config = dict(
    n_layer=9,
    d_model=768,
    n_head=12,
    n_kv_head=12,
    head_dim=64,
    d_mlp=6144,
    vocab_size=32768,
    activation='tanh_gelu',
    norm='layernorm',
    norm_place='pre',
    norm_eps=1e-06,
    positions='rope',
    rope_base=10000.0,
    rope_fraction=0.5,
    qk_norm=False,
    attn_scale=0.125,
    bias='none',
    tie_embeddings=False,
    parallel_block=True,
    init='uniform',
    init_std_qkv=0.0175,
    init_std_o=0.0217,
    init_std_up=0.025,
    init_std_down=0.025,
    optimizer='soap_variant',
    lr=0.00836,
    weight_decay=0.0,
    lr_head=0.00609,
    warmup_steps=200,
    schedule='wsd',
    decay_fraction=1.0,
    decay_shape='linear',
    final_lr_fraction=0.05,
    batch_tokens=[131072, 262144, 393216],
    seq_len=1024,
    doc_mask=False,
    train_tokens=1051000000,
    steps=4288,
    dataset='wikipedia_en',
)
Each number is 500 + 25 x the weight over its row's rms, rounded and kept within 0 to 999. Layers, rows and columns count from 0. Numbers have three digits each. The size before them is the row's rms in percent of the matrix's.

# up: layer 5 MLP up, 6144x768, rms 0.025, rows 4816-4868, columns 384-511
# down: layer 5 MLP down (transposed), 6144x768, rms 0.025, rows 4816-4867, columns 384-511
up4816 112:515538527481452533488564506461512507487531480507497492494503482475479438446506498547526468567537513489542495501474524489495501514483528500480529528506527480532451516524513497500464544500494493494497503514499520503489492517470501519475472525497508496463551541491468473543471513538506481550494560457524489510502472538501511520500514500432480469468481494475480499462522495493479495487417
down4816 126:484501501495459526513518479484530485508531499510508505522430501484472512463499489511469519524497510495518512526512507462495486532464567568477500476528510489488508512509502498496539553483521481530524539503533495473494454515505503543496496507438506476479463494532520506514498495501474478522470488502531515503527505513457535505470478487490506532521534509467516540523502519483484473529459
up4817 100:522489499523509518503502495508505428527549507512517514518461458491529484488535458512494546523494486507500510492472504517461486487510499473500487478523528512483526482517528494513500521547488471499478504500501476524490506497497487470479529557533473501504512477498493538473489536500464480449495488556508514463497550545504478514483501472498526542472548491521526521438476521519456473527493
down4817 099:522470449463544481527490495494490478495488518502521510519488507539536496500479518539496516524507493465492505501515542524493483468517469502472529508492500494463542499527512514512464564473515507501500526520495564487499425495544496459529485487498524490474479509515514489504482510513468528487497533488478481506515488506499532519517490500514454470513476522532527471520497518509522514481494
up4818 094:493513465504471514517492552526485530509508503530515502526537498452484476530506497474511500512516502519508475485551511470517472458531481520493515505483503520539498522508505483514542505532473536532476522502496483465499490437508456542471483488450532480521490495517526470453511531473552508489491542530528509518519526533552518530522510502478520478536539522511479493499518489536484497481525
down4818 102:566535498445514466504478511485511514524526505489505481478495488447495527470462492484518538518486487496508512511475521501523500453540520550548509507511489485536526494444492531486491454467537518475513482495463516522483517521533469505519476520506512507513465486462501519493522466462490539501488511523484487495495496512493468500486474523549488475476497471462446507519498496496506469497481
up4819 098:514481498469509520484512496531505460515518454487478527470522484476509518498456515536542497504514517501494472483525478516480531515492504479484454502503490495533479471475516499533472508526472553541499497502511538494498541500519510499501452521469502520488544499527539513507504501474521457522532496502505516562485543472453506534506530471456466494457415491459479523515475515519545497502519
down4819 099:433506516480464481520532536493514513460507509507547524505493515502513496500536485456445493463482498507501504518477555515502469493510493473494462485499519502502503527535497502498507445493515509470489549539523497471470501511508474500490471462505478497468502566497458499498477457463514474488523478502473539476559489484530505499509520525526532492517559519506506496507467481483490434538474
up4820 086:485479508526560487526483474462525535481497518482503521524555524518478472523495511527485494528488506532463485497495497537515548500591464521511507491541483528507527481491501521485495490491479465493517451538499476519477512538481522494476496486470516487520491536499509508500512532505458526454497502463496489508516496520511516478483526522495498520512501490467517469500475462496493517462549
down4820 096:512471463525497539537470541490505502465472492522472474460531456471470475477522469523512493468502502525522479479487508500448509532491462548466491471494510469533475479514526521518525517484496546530531440496477529512467492514503571481500510481505450516475519476484520502496518509451546490528507541478516474539499490542525495511481495464483515478544474539523514495504522494519473503529503
up4821 117:509521495484493491487553513500517511480514536535506516456495489530523575565528468496508520554499461524519505520499463512496484486524451469546455515514466486468552513464513495480463495492497517486501484522497505475471537502564456485482484518526521534483463511509477528528507504500480469495496503526505556493542487485484506500523498520483470501494522518531530540466518492510495511478485
down4821 086:508501482523492503506471520510489461503534470518474518519498482473495423468453503483500496480519525449535492486498545522524477505486539531485549508515531512513410517522503528513566490517498496490499485526504501541506514473471547519542503529473519474528536498500510454508501521496507504461491522490491465527489522532499500513498479503529525521507490462489503533524476492498547488498507
up4822 096:463463528548443490507470480459484523463487455534502552488484512472527522475526466474485503528456489520463478536489465500475485502480516471509490458460508476520476516478528477470478487474482543494503537499491528520502512511466534534477505531471469502499492529494552476454500501532486463486492522486487527467493501495519522461487492535541485502518461452508487502484447445516516513535501
down4822 103:500504522462517528469495485500483534491543496491525477511490478490506519489509500484510492483557497497510481527511499513525509497529448483490527473486549541541551515501514499460529515530484513541528508490483500540482515498521463491473454545497527468482552524537436499499500508472502521458518495550443521508462492491475483532493515524491501465523508551516553473493486507463509587543498
up4823 099:468523467503466508471459552503498511482463502479523491523514491488471490452538513470508502506478490552521528485522549493492472484487498485478508523500467494477505500495483514460503505517549544450544484464531498461503475493472494532452501515486526475511566507525472525466506528477497473494493477432542515536511537452497490502467477483548486510553505449472481507475479488516498479499501
down4823 096:498499471462494520497503480514524479520512499527456489464478501503477488496489517458489476506488532490504495496491493510487493529516519480506477500501519505499489494522501524503503480509519467506475494491480488469533484539504500437502494487486506480464437461492511479487513478489486511459482537522504481485511483502500458477552496496482519488456526505490487468524515457541467534518473
up4824 096:493489513529508453508530485508516510526514496479481499461516524486497439503497483531494509489517505454481481536493502519465469556512518507484467512533504495489491470505512506531525488455492531515520528507523429480518500506496458475512476499466448499493495477525535518541506545477526576549501480492521486558499515511513512473502520493483485519509470513496524480496452510478509522502460
down4824 098:561523515499521503528455525501427501479498480454525504454507513551476543452512468494490513498496448546473480495537495447503504528502498487504489545483477538501493536475486501477507507512495493508537485486510514474479498464476541511518529492463522501465457513494514460499511469494503500454511505488461495525478533503544510490518461526449505502468534455482502470487494526458465475503529
up4825 097:499485487480520550435491477570502496512512539466473512470494478542468489532516462472521422473509490487521495491512510503484476471503492486502504480481440468474484499552496526516503527462537512520490468486496451476499515495516467572487514550498492535533518492494491497472507512497521512490477527490499505473446536543512503527502489494573481482514494500520498471479513481511507483489482
down4825 087:489540529532468505520500524412500469483495482546516482510538537509520513488476521484506545522458517512495502503486496475525521510474516507471502515525497526551508522489485448512480468502463490476518531499521534459499479544466485434542498501465524459511485518501518484506507504473487516472510500510465484533520471459513519449481505484506514512481493453472468518526505488479460482495485
up4826 095:497506567490508519519570518472483499492502511436485487502509513499463499488473482511518509511508508532487501530519472473456531528554519468469507509507528513522505498516561524510513525492464512491538516528493506540504534518510494502481472475513522504509490488535476509485471509483525451533508468483451500477532531490493464457506514496496548492510489523507538495532492517520478489536501
down4826 091:537495462543539456488459469532532504525472488489482521503482487484534494541502505461531528487505502491537499477465524476493466442461459523496470471495471511468451469522486532456470467541503482477457503445512489489506506462548530523527502503451497497477514490487513447548485480525439469478503513497558482499497523497483505536474485513485493496503460479495521498459522479479503530484548
up4827 098:494503459496513529504500526470508550506483487495488510503488523485495469479489496492552476516511501526526503456476520511425470483517506465490477483458478468491511501496494480515473546540492499484503473472512520509525504480525526482517499488473540483514493540480491505498534452535486495543507459518510556486481554456492535446490486463520496509513495460518483485490473540486518496499472
down4827 095:517463484522465461515503488487501474491518476470512462467493492474522481486477494521427563506516468490517512516537455522526522474498472540480498530530438537514514497513508502474520499490500526508508489507503473482494515484512419481518496525537488557472529459503472517506513540486502504468504489477500499505509483472535478573497529512485506503505502539483496508495522493529484537490504
up4828 098:512532509475533489502516476467465485515485474520482486489513528471506495436523518467521425506493515532528548466535487487488478503540534499481488493545492540551484516524485520523495491495516471532543481485499545554507499512460519538535527514529525494512543537498525506459496476512535489535504493492478502481514528551472503546503531481472489480490520474491535501493531548511500515501480
down4828 100:504482504537478509503500519504488498483519522502492501514490492462503524480528468491514535520519500472488485547469536514458510523501475450517536473512530536440518484534488500502516486497500471486536493502533489468467456471507496553493507481506480492493499491507504520496474496510470485445486496475487487498489483461514502480468475507549534507479508502507533509491441503471533515461463
up4829 101:540467499527489513469511473513506463507479484492487510522472511506552464514461506534497471498511504539521500510501527489486506480499494508546510504501503492520496526491530499481506487543437502525505549454490517536496530515550521514533560487482505478567521494492497499468481459544474504524524505501521484482473515474453534486517447464475500488498543437494509524476444507499519556516504
down4829 099:484473470498514495523518492472521526523465491465511515534536495491470523474518485510521484508487478503478511464466510491499493444510488462480534509482487463515514535493480522511479517526544528476502483481461523504511516511511509460527478522496495486465553491499509498503525467493509543494500511513501498482513523520543470506477511533495505510509472525531481486508535466492519454478465
up4830 097:511531515504489427529493500472535475494477469495503482504495492595515455538497495548525559477494550478485491531491533539481537499497493503535524512566484491480523479508505501512497475520467497492530523513489526541545489513521442514530546481480512516484496503526522458510502543498474496456484542529469496500537466468510504457531473510451505467505519515447501494525506573531481501492489
down4830 096:471496529483521519490479497481507498513459472528533465512511468493483526473518563476449469541511462519517514515518461441512513492489496471483505526445450531498502505513562488491464494509529471536533482482520488495470515520511490484474510499559495461567534474512495516498468472465476498542471493517490518544465515515497492514468513490517457496536473474529507493475497459513528501507496
up4831 099:494484488437491512521482480491549475548502507463490530483490514472462471507533508517463524502478474475497478514511496517494529521531516526476486442505464534525539515533526505518536472520512504443501463407485493487498539535491465491515532476528501504517480500520510497475480525532522479494534527492524517505547495512521500472470505503476480488467483528495491497517521470537498485503480
down4831 101:516553481505490469514546491521509497529503583499482474568506511541464452540479489448515528493538490508503493508525486485508503510488488514514519475552474519464473513517498522527477509473469489450491503475487484489490490488499520493549496491475536545529516519447447505534542476456515521488494496526532502504486479503522495520513473498487502465507534489509519542504473539454502466471473
up4832 106:519522513483490456502504476496510493455516497450522536496543508503495498498521521464519522486501488503475517463451513471530490483475495493507543531473522513511472487495550511509505497529494469486542498529564509492539503516475474509502526473512527469539516495499489491518529496503523539500510469512467503533515458522476526528525516503505465530492487510465475509511539486530510503547481
down4832 103:497476517522519481505491488525513522508466512508473529489468480523497459519470549476536522511483547521486486526479543512458459521539538499521483499480498526454494528534493513479533487538523518464487454492463501474472476460472535521494506546475524526504493511500525507478506500530467473469498514486540499463481506510473466502523493506482464449457453543555501490485530486496487496409530
up4833 091:508450475486514493512463487491541474579489485504510473468522521515502508499530475475482463508476474516468561521472491507481551510506497499460489506491483504472495510460462503465460489491534534510553537489498515512505510520470484493462488502539543431497540511498481504484458483490468495506473498507503549528484491492456524514446484480542514488455461532538449488520510468485543508455509
down4833 099:520521540482496519496515529453464536497516493490471535498510497553472467486473514489484482516455504448488449542507491481469451473502478483490493495508517498507542520517485513502489531467490512513480496519459495522486509480469466519489489554492498497511543528488466515485514483505523505510460543481497483497531502528500462486521511471501480489527539483492491477484522496470492476523513
up4834 090:544475509486537466453526472513504455503483451475508521470496533472485475544510512426458518496511519505465484491521488531471481498452523459482464498478442520516515461475527499510534476498531483500508506506512496506480487499544498493471506527508477510525512528423499490538457562511526475500499494488508469471523516498518501499473494485528476489549508519502519509498514520504512518480513
down4834 097:523491531506467479478511546473505521523519493498465489500499463480508482504519541507492519467485478520528498489521499480490471467511498443503511480479503525466525517447486486491500496464514478530502499505501481519499483476518513510500563491518495497510480472500485501493470505501492506528528479510546514509531481483528515461494478499518520485553451499539479498517461499519474511485462
up4835 111:454490520518477525498497505503493429527556529524511478440492502509499535463531480534503531513449479468500514502481546495524487529495505487493514517468476495466466454532514519530532472504529512500492486494483481520488475496501476497474487539480534554444511516514536501532463501514453515534496505508481480524496484486485534498441500511497543533489536496526516467465490462496518473541511
down4835 090:552499489526510496476476537491527559483443453489543538559521510453511462514474509489475459509538494510491501476500448493487502487511480482478502496552511511536522496491481480500483501514490477510486486504492510478505501515479542487565510484505455467519495498487494499480503491462568498461519479490499549508532510554514496486523516488521448497497487527515485533520483509493516547484510
up4836 097:507479504480535482466485488512495472470556506508473521520519509523518484491521511452482490502565540475465515554453516493533495517489537473501511526489508498509488504489492475463537479521504530505473482472493522484522494523476505520503506545457509481539518477468482488504508496468513496509454535571515497523480476553474495507529517502501486509564460509456517495513508538503474508546513
down4836 099:484504473497440512530555534472505529499520535497561494493494533515453486437504505456496563504427521502508539477505499513517496544492476503543534470478503488468522497504481535566486521496458542468556437481502478488491463507526525508453490508519538480473459512534484518481506483531496498496493534495495480529485500491546460459511453493479495507483497490499490529467547481484492498484542
up4837 105:493472551469481531515500496498524513478542494497533532504540529461503526468519516538511500525495528495495510515465504467489469493461506512501508526454483483509540521446503497515498481518547473526488463531455471496489520495456523530525482473509501476492494529504511572487458514519506468499524504506498492517537497523462476499514523460524495465450539505491522465489462469533484534504512
down4837 095:495491548513511436478508520499484527480492482518462498531508512488543487481519494441549543507504503513501496510525518488532507483511466510471551508547536510539481474507507475495491478471503499496537498503498516514535472471548442484488542526487544514508527466513495475535553509510533494539531510501529494479488492520500500483507514539455532540480463519516473495535514595469501497470521
up4838 117:527532502557491522500480516478492508491502471483517483496499506502507489479503477484523448496471489526498532500530521530491502463523534506460540477494508523507506506505447543454490501465501488495528556536494482520520472449486493503477516505450541500553493455510550504496504510499489501499503476462484516456468466491506460518523519534502510535476513532525483472526482500514551477464512
down4838 096:468451505460493495518458515541514493500476521533495483491502488544469516511499493478486545502513460516516456526477470475481505516488480557540478526535481482519473490475512485533492492499538500523500509498480520484473520528484529519509479481505522495450528513492468484481465518511498509485502542530536492531498520528508534464508491475527499498524506468472507516464502499510459524505518
up4839 095:467494526493470553464523532459553502530500495507534496483497496485543506520496537473491512488470520479507483472524519498464480505518515508511474483490531512479525485464489526495498498488480509510480498456505544472520478500510524515483544498487501529520486496514536511525524466517473467463506454504497515500547487478485573469484522507488550502497489504494487505463543508508472480472482
down4839 101:512469496496538484526510499502489491483519479465487514487504502514498494472491482494501505516481503550477505446486482474530511552510477497470563495501495514481498510539500443497510483527502504495488519514491513510498452538506472454488503520530490472479528521474477525494490475445508521505556505510479490544448515463516469445466491500493475526476512511526526518526485459491531507499518
up4840 094:501469452528480473507522531493511496494473495550560444503516505491536487512507507479452510486449469489494488473515491470481469503501525469506511510515470501497469535505514476511479492531538474513503506439534500516466483482487489473508557509468529504480523488464513512520519451559473490476458457521455522510495501516521503519489490522503449547472517535470459503521528496470475530537492
down4840 093:454515512484482488516470538479502510463497527496482501512475488523505465516490495454507499504477516520488528462503474501533500474484501463490488536464509471490486529548495523465571480568520482459480486532478539504540513546497491529485508525507504524520503509478498492474516458481530531513506532461517513507491533520482525543480512504492508521479425465475455468508452482492520517512516
up4841 100:516496493502461501486521525464503496461485481475469468463502502497477493517488516538513494498455517534486500532528516508505499532479543518530525488489522524515460451472484494522483481523539465501476503503513530476487503514518533482465481497497501490527441495507537486483501484495514506545509465466523507528509429489471497486524510521519497503541503505511495474517468530493479477496544
down4841 096:492535478510538496534495499506485477447524480488506546515529480478497504497487468508520494461515482481503527519451518505502531476517471472527499503532489501477497533504509503488483493495478520504476498510533471545505528487497510517533512488483482462471520531485514500523517560488511497482509504481456514485487554459504480515481524525493530486474495539472477495524487509526521514512469
up4842 098:490494497511521512486481493501447511498531489499481527524506497484497477468474489481531478495475507489483542519514493464454518491494533482523441498521479493534502525479500523485509510494456529454525455537510506516544539466527507444494492489517484506473532461510491486490504478537498481500467533469492475498506486503496546493470493502516508495468500522516496508511507522509475482493492
down4842 097:520505462494492520512504494511508467483465573490504489480498480521545548463495500513485500533530497518501464488474511554501515478498500516496526501504486516499512514487488499507526526486551487525488536442494519504454472509472458551530484517529525533513487503484504495459526535505500539507525512489536479486515559542493519530472490476474460512488496490491467509531452450470477529496523
up4843 097:482525509486479520517514486476493497460508519470532468507531500484489485486512529488517529502499481514487549509466453509470495500478460471523498497466490537510445494507491521514486457517552483478465505507456497491471507575539486492505493510467462505466491548468513481520515486539513506515509496511492480455505522497432460470498492542485468511490443455519507454540466485498500501503508
down4843 102:505481491507470489520482493537485494500560469487472507484545458490523500472478484533541499475497526512552467467547513489503500490491549524515456500509474441502515513466484451483507535519468489500477492524555507492496535510480533483496516494508514521512517461520491502490484503502504533522524486481488481494464477508519513493519460526498481503501509488500463486476499499467517517505545
up4844 104:546515496550527498474542483505435502449498481501528518477538496499522454549470440509532466482506466529479539469502493518517499514510476516529509519468518511543525550522507491477502487457488513516513518525501533481496523529444508506495500512497500524498498457495506503536529534512484497530531535476464491486519501535516520498480452524467474529461485510495467496502483503470455518558478
down4844 099:514516504470480486501492518505566515510512499507453478483475477492480500462491495499522533513463546477484493533469441524478490513468537525529493510462510491485510507492493515484473487527493534488505517518452532481528500504506501535525545509532543467480480506512486485491493491476486497520472487534497548488502503498495504496486574525513450457510523507510526512443490527532473498468541
up4845 088:529490516507488431535462495514503512543515526477524571546499482518471482472516516423483534482499500488504519485508511472506509495459496516490534487463496498517519491512543505503550518517455501471512492519481500494500485494555512429466476510530469434454477475464482487528462500536504494473526497470497541475469490475498503519505505495501485531562514481488495495484503485521524515532502
down4845 085:499526494487512532489483483511501510516528534486470458466510525507474473548484484547465484528522511497492478495482510513503495525542500483489504507471523502489481512491463458508479513514516472507510524478516467505486539511474494535474519541478535494499524519516492513509504520444541491502478503516510422492551559484488504498481537485529513499461526482491480472496519525482498445492521
up4846 114:476524484499488504503512453513494515509458499506492502501474510486478469535485529539569485506540515481546492467487474528499434509471498520472536447511534502409479526508491530528508469498432486506499479503477518485489558476449481503481495502506461495480501513518471470516529506474501498498481533513498504492525510534537492493561529530497531471510499477518473520458483518511525481531513
down4846 118:544463506519528503501530508482487514508493506514476498485538482501519514492472510536545517503482499449501470503511510512545500514530516524499515495552475487491550509485456515468514527483509524497499456475517504508499443474511462506527499522527499501494535484475500503486517485521511525503452469502482522557480486486492495508459473517502470518465520503497485488511490534458486507496495
up4847 097:542530512488490541535495506510479528521557472499547505524489468505490531481513525499529531492465497485531494492528516550538506524497513515478510519441465489506515568507500517531471516457486446517487476493481515479490519506488496466507500460505510463502492523498502537519485524494548498515487500527527518526537554507487485467533503478529448491488480473488497484514516492542470504494453
down4847 100:459456491508530505464486495510504442511497537466473480515517467523535485531467506505517537500527516506454476539448499471505490481501523518513472488525524502476510443498543459467522484495453509507505507532530476520496544493492496501529518497491466470535511473508448487446515509482531496481542528515549498497494432489506489477516511448493488496503492520488505500480499491507529463503532
up4848 109:524504497503502488488533485485526549492493486477509514497504515497499455467489475476491477473491510540486513515509459492501525489532539457500497530489497529483518548491496514484469453533507526485486514495494483515502511490520514490557472514495498499481508518457523547485497490506489491520479524516456531540516513519479443493506467471500473473527525454497472484508477464482490495495463
down4848 111:507475473493518517496489498507510511473491506510511511503490493516525482528491507504503531499493486511473526517503516476507501482488492487496512580471474496483521499473528502501480499463511515492497512511516478515462505483491531503485502509484471512488513467501423438527498519548524494535499483500500469510531472477500545544535548507474456506525492540512528525487534513515548485499510
up4849 095:514495488496521482522486494474534520473485517500479534510484466469499443549506492538510503514508525517550498466467524540528526486521492495450510488461520517448502544506476487505532469502514488430487587469540525486464467523556477495502525475510546483522477484481494441493497474513479511498510505495488492495473519485506478506545535505481512520453521498481502481522517458529488471503488
down4849 098:494492497504466506497531496477477517499483497507548480501496532492479520481475523479507500527513488439517460492481477495510485511525501552487519491473497522532511483478505530493515506465478485488459495497506564506497488502472508499496487507506522567420489475505505508534471482518515491524503519502490552511466470529447520459472487487489517479520556512521492512562531524480516509480479
up4850 106:473493431496497526512481488519487516466471463523503506513533504496558524538535485512497503481474515516498512486497465455443488489492528497424491540462484504505520486536503495509451526512503500490526478492486488518480548494517472466473492528470522493529468462503516499530502468485499510538511535498472491540510518514531499483520496552484529512503530512497518523538489507481464485509526
down4850 101:517517498497498474477494555462493501508456488497540501486488495534492508536501514482473474499496426515433468503532476483554562511513472488521515466519468483499467525441565448474501527496534536533480508462517492484556548511442543515494496494504474529525483482500517512469472487508487486501531529501521489500532486510539539506519499479487503506532458507465475482481487543498492501436461
up4851 099:516528506476489516506456503497458560475482480473548511476488454502461494532528493470497493487490499502472531484481442503529458489485463510503484501496469524495533439487534515486508505497499501481512511519452496487527470478527534502489542505503484477543504521532439490518483499511525458508468505513545495489490534482496490522484514476496491507537487542507503505486497503469486479496512
down4851 108:430511487547518485495478474538503513483480503520479477499479490512522507498514494467513491531494524522495526541509525504468492543473543462521493504458543488466483505522531527520527525525521444485495507513487526511473487494479515424494504472508464509475528486487522512516495465513486539511490500519493481464464507510508488489482497499473467508479492470479471518487518479461492551507520
up4852 097:559486501462474541478521498498573526488505518491470473464494509484524509514516534466548494463468521493522507543524519521498446476477516520479464474485525478476483480504498485494523488437482550501462477527494489517495465474525523449530512523528488481456512517509474539480531532510517508490480485485481517501469512487484506495530453520499501501475467507488552522513511495519499463524478
down4852 095:501513490482527503501498489518454536519479481471528494538488465471532487539495479525493530500456502504505533482492517512502520517524470486530480515509456484488494491489495496463513493467520459472509519493505478493542495477478493526453512480463504509527472476500501499529499488548499498493529523481484499507512492490518517556503551516540535509521528547487475481497518469496474542481495
up4853 090:498512506527497511500529493515521521470492497484523485484471566524506485526490485469497521487548491517498427499508516517551492575457492515468492499483474509523517489484496459496503510523494482480511502519534479480510513470542477496468485466543514502468485513449523492523499487479465496502493483524496523514497530528472513528479490493479472551525487501507513459517545494499483505483475
down4853 096:514481449496483485499524452492465495518494513502462526495497452506467518488521547519451500463513473494519531498542487501456512486503513512525491499520517532504505534507498532474493524432537522492466505507507477492466464474492499492428492527479534477469491511506474527504493466507498522495540538499469548507510506488505539479553508488482496530507496512517509444506480516496521532499503
up4854 107:503514503478522500464519507491497491492530511532508491522460529520455471514523483528525467495520493495459483511498504470455486497477501505496512452461513500502525511521466482467515462536455508465509499465517561518492511513483498556502480458499492458522499505503465494517472493536496488501525506497456526527476550481507488541499540490501465499504500511460524474518539485475495524501500
down4854 105:486486498524490504489529520509504485496527492493477492495528532472525519491491526511491504497488493481536502473502494514543474495500520523510474519504460511526547555497487509526513521458539485495507478497529472518530490490490512472492512491544494513501506505495470476498476518503503457482485544463506490497471521487497478504496540476519470557441515522536452496525526479499524467508489
up4855 093:532466501518511500523527452481464497489424508435459512520522494481521483504535484513496530531495494528493505476538508501546511507484540491500511545521498503500463466469464499497509483560497467493522508505524509477483509492449511536484500465518513495527492479498526473503489525485481519508509538521502500498533553489505507512472520457498504474478530493495506465490496486556502518495501
down4855 096:487515542472450521488503460502490489535521530534496556510459492479491528499474506534476516542489497505506504491460492499502488495483478476470445490540508513489533484540495514538546517540491467492540525509467516468507539533481554510524493501536492483471457493505517513476482524534510500479512491521483496494524480518462448484503484491502500509483492489534501532490521481462508502509503
up4856 090:497483517488474512515486513539483454491512503471461486481524477463487497488455477490520502453511481496503495507453471480551434501494485507471559507497531493491518513462497474493463499492467478497509487483502499487500555530493498452500508531547535511505445484516507507528510469515464466481535455489472488511527505517532506474490497514525459524518535488498504546531504508518517515500493
down4856 100:490499495489491494529534493498458481456483475459501506507504527475569464544498517474564497519486475517536470480500527501504503509509528484507505462455499494519476468523474471490519523515476500459501517550510528474495507464492509474478441485509540522462511499483516512497520489505496475535552540473506479467474504465516517458484485538485526483479513531520506511496517498518502520531520
up4857 098:513509494511532461510497479508462461488524439495487504451484525492492539481506546529478482520529476518530556550468485502535503497472520495502496501521526525508527500517478485512533527545546475474508489525490485518463516455523501521503488500554525512486497503483506514527486527514574517492496493548526511544511526484480496541512513494498506487540480507483451503560530541473491499542483
down4857 108:555461489467520469492483474498510513514471507492470509491494484468493519480540556539459502500504521498477448504505493490515485497533497495523492491485454484505477516511458498489523456479520497481479487529500458467500522512478514500475535513489502477515506510531477456481480483496566478583497464519491488487496525528505488498511511530482466528493534530526503466499499527482467503506572
up4858 093:516544538501472515542506514480500507474496509518459496474511535552502509511492517486517496455518471501481519510511529498504476535499481483505505497497490538530476530503483483481535503451535519497482504480487496504487513534460512499542442470464480487544506481528504532548480532481503498517493507521536492494513524510516517575492526512508442490474476497464530511518469503501518509493504
down4858 093:456462503501500513461444470519537496524509490506521480489505480478511444492506465493504497552513531471472490517485535535463504526516450511517474463490511439484503502493473512491487503515481474510543502519483526513501492502505506475482529474475533492459498535442494502482524504485536505492498539517502516485458489508524482464447534501501510539525512495549466487489506541495517532512498
up4859 091:492480505509493501529532500458526522495515514519533513512563495482497491490557525487474482510477481472520537464491487530496472530496496479508451512516539499506478497461454527550500501495509481490492511537542515544468479539498523537478563511514498440507472500476488481483508479485488531547513476508477533532511448514529526491467503490521497516477470459564512494508532531514511515475505
down4859 101:502494502494445495483549506547522488514491503487524492507506512521495521490530517525528459491520533515486516504452538501511536460505513518512442465489444488468498534470548484498500458517462480506461470549530500486505492538512447464521489464495485498516502557493527505515487487487548503491512474504500480511504496513466487484537477467511471518515517489500492498498483474499466475501528
up4860 098:510506505544510468523483468515458485505515463539499452528525543515549519481506502494510513537493520471491469528493493490527516521487509529516496512499510501469464536520505528547510524513505465494494516520505461498503460506481487506470490508526511507494502446500521537528508495460564509540567481511511553526491543508534501526456488489466541501544520513523481509484527527504471514488499
down4860 094:479474485478457525478489522507477466493500529499501520471466463478481482494527541508450509456502470505497497498478519490503516520523479505498492505504506503528538479483535454471483544511520499503488473511478539447510562494529448458502487471454492450492515513515482484517508473526472498507438494453495490486519459499474482459546506492512451486533480471523523478505474494467515495531537
up4861 093:486463476479525506516510496500520497489474500458531468482481536486508500473536524491511481528476455503519492515474490534507479485509511526512542521552462493453497486481509517520474528516468518460503487544500546493487508528515517445518526489521509472505507485503501543535480500523484454484519553470503504521502503479474473489472502470525515499471496490464501485479476513471506457496480
down4861 102:462512510459503468486528480492510512517499527521493488518525491493504477472495471533492480490489511508509524462511526505486529517487526506499462441544510504522465517468478475490513504500513466518495494518525492490545511489474500524510484536501512473516527512437505459505522500497509469485491510495527525523480528479511475490460513503513507494527494504547518473524550504476512524524500
up4862 104:490542441529477487458501480470479473498490479499502496527465499455512495487536454484534467481537481492482491503548465536540463452478492487493494480499500479481515480465504478452451519540466545488491513482474511506471532475477505495530470518544530525504514489492523451526518520525496482498542541454442507529474490496523521499534522492503454471518498453500533500458505560516526477495517
down4862 093:464457524442497530543514493501515492495519524511516480480503466529500500482477536483511548485460512521527509477462550475456502517505501547499501496470504562488498533454515527526537489511497473464490489529511492483500526522480518503519526473454524510499494469480505504461515495522467508479481494509505480491514519482524492512514497495498569509473535539486470499540513460472511475502472
up4863 106:505543465504537549503518565494504531518519533513521501500504452471470512546534497536514515483462518459484478507497532526457507442521444486506493469477527495495509511526501473512480533526483526547532493513515509466479415479511519500491550536469591490522462517496529498529478529541490493524538531525504538526492482508523514562510493564501527536487522529523525563530539485489491470457493
down4863 089:501527560496462436476441461514522537491479444452507478513511524495516537475493515462523511492555479536488478475523510508545525540499528517544537491496497466524515476485483525528487489469537492445452497496467531510491568515509497506520497450460444504515518493506474505502495493472547469484484503500500446461509529491452507451501498479510484501482507500507465502510446513510525531504511
up4864 094:465478490475521509472467488486544517456496463509492553518513525529501512505507481489542484505505476480537513516498502499511499507490506506498512511495518530528482486489515478486497522470527461540501487505481478484548473490488459512466476506526525495513471503494481522480493471530516542458475532454465477529537474513536500499519493529480457517503466449465544461511528504536497521506484
down4864 090:501501506498473514501490484524565499489561549507504491489518510462505458479507533497454500524475534505506504464484500528503457500507530479511521504522518486475483506514506484509483447528462480522510522491476522536473545498523540490493516507511479474511526440475498499477499536498491513509553472547497485461490489521469519503498489469474508467514486536499491525515475490499515462544495
up4865 124:538459515497517511475520467528513502453548495487511509499490509498533496543508502524494528466551500502531467535543503474529547496506499533489512462534517494452512498476496498504492532502458474491486474506466498512497540504530456477446509525519545475519487498499504492493527532510473514476484467482538510485491513563538501485487520507517494439489526478464452476502509471481530508541497
down4865 130:477511472498491497490515519535550481516483501475531485528491507479547486516512503476488499519524473489490504524489546519505500482499522463523535553454476496437501525517509503521501451542481497504504561505418559499475539495431467524468513535496476491519503496510464513486545489513499484535519547456487508506489509496507497500500526455519478537526509473495475519493523487481485523498503
up4866 088:534495479487529524501489468465554499519504494518552483510474518484471535519501507485534554533457488441523474477487514470515512478484524521502521480492499509480489485513545479462524438455441502499516492494534521464497488521491491481467474509521519522501504468512484502487487521505499525524506497440469519514501487453514548519497506538456497514486500517533484472506490518483481512547487
down4866 093:427510520489489425509537497492485521543546513514479497493520528549478484511494514532515503457505493503507476521496517466506520446501473507492479480495499493514526539563486498506484509548503486506488471514513508560509520502488487502509511458484495489481513510481441516500509483500470487462480462558496478433479458508464527498576506457497494513516466510485532537478505462497542524493473
up4867 098:513503537532489510487551531486480492541498524490488568517490496537473571481491509499443480454522525491490518483462466524491488514538498494540488479473523515529522513555463522513498475483519491449457530460503511456534539521488493515524478478455494507455496498514517507541493500497486472543521507466495499474476520517507506482525431490510538480529516495536572465543483527484514504487491
down4867 107:541512475514490506554495520470509443504523473436537472504505530449515501515488478503499532491496511524546535550497546486474543487501483486472524492500507506536474483500502542509519509463511496447470550535520500468500521484512454528536496479489489484531503508439483518513514444496511511503513513483513490501512458465517470483511517521518504487522493510520474468506473483466473498484479
up4868 124:500456521486531510508543533505496498499442467507528501513477500513496548477516491469497539483480479511476494495440497529542473500545494473493504522542497513478520522534532479504508483502511525500492513483471536472513541530558508509454567502537499494507446457486474516497497493512512468464483444501564501465483474513506527523488498479492523490544518467516493520523496455531488539518511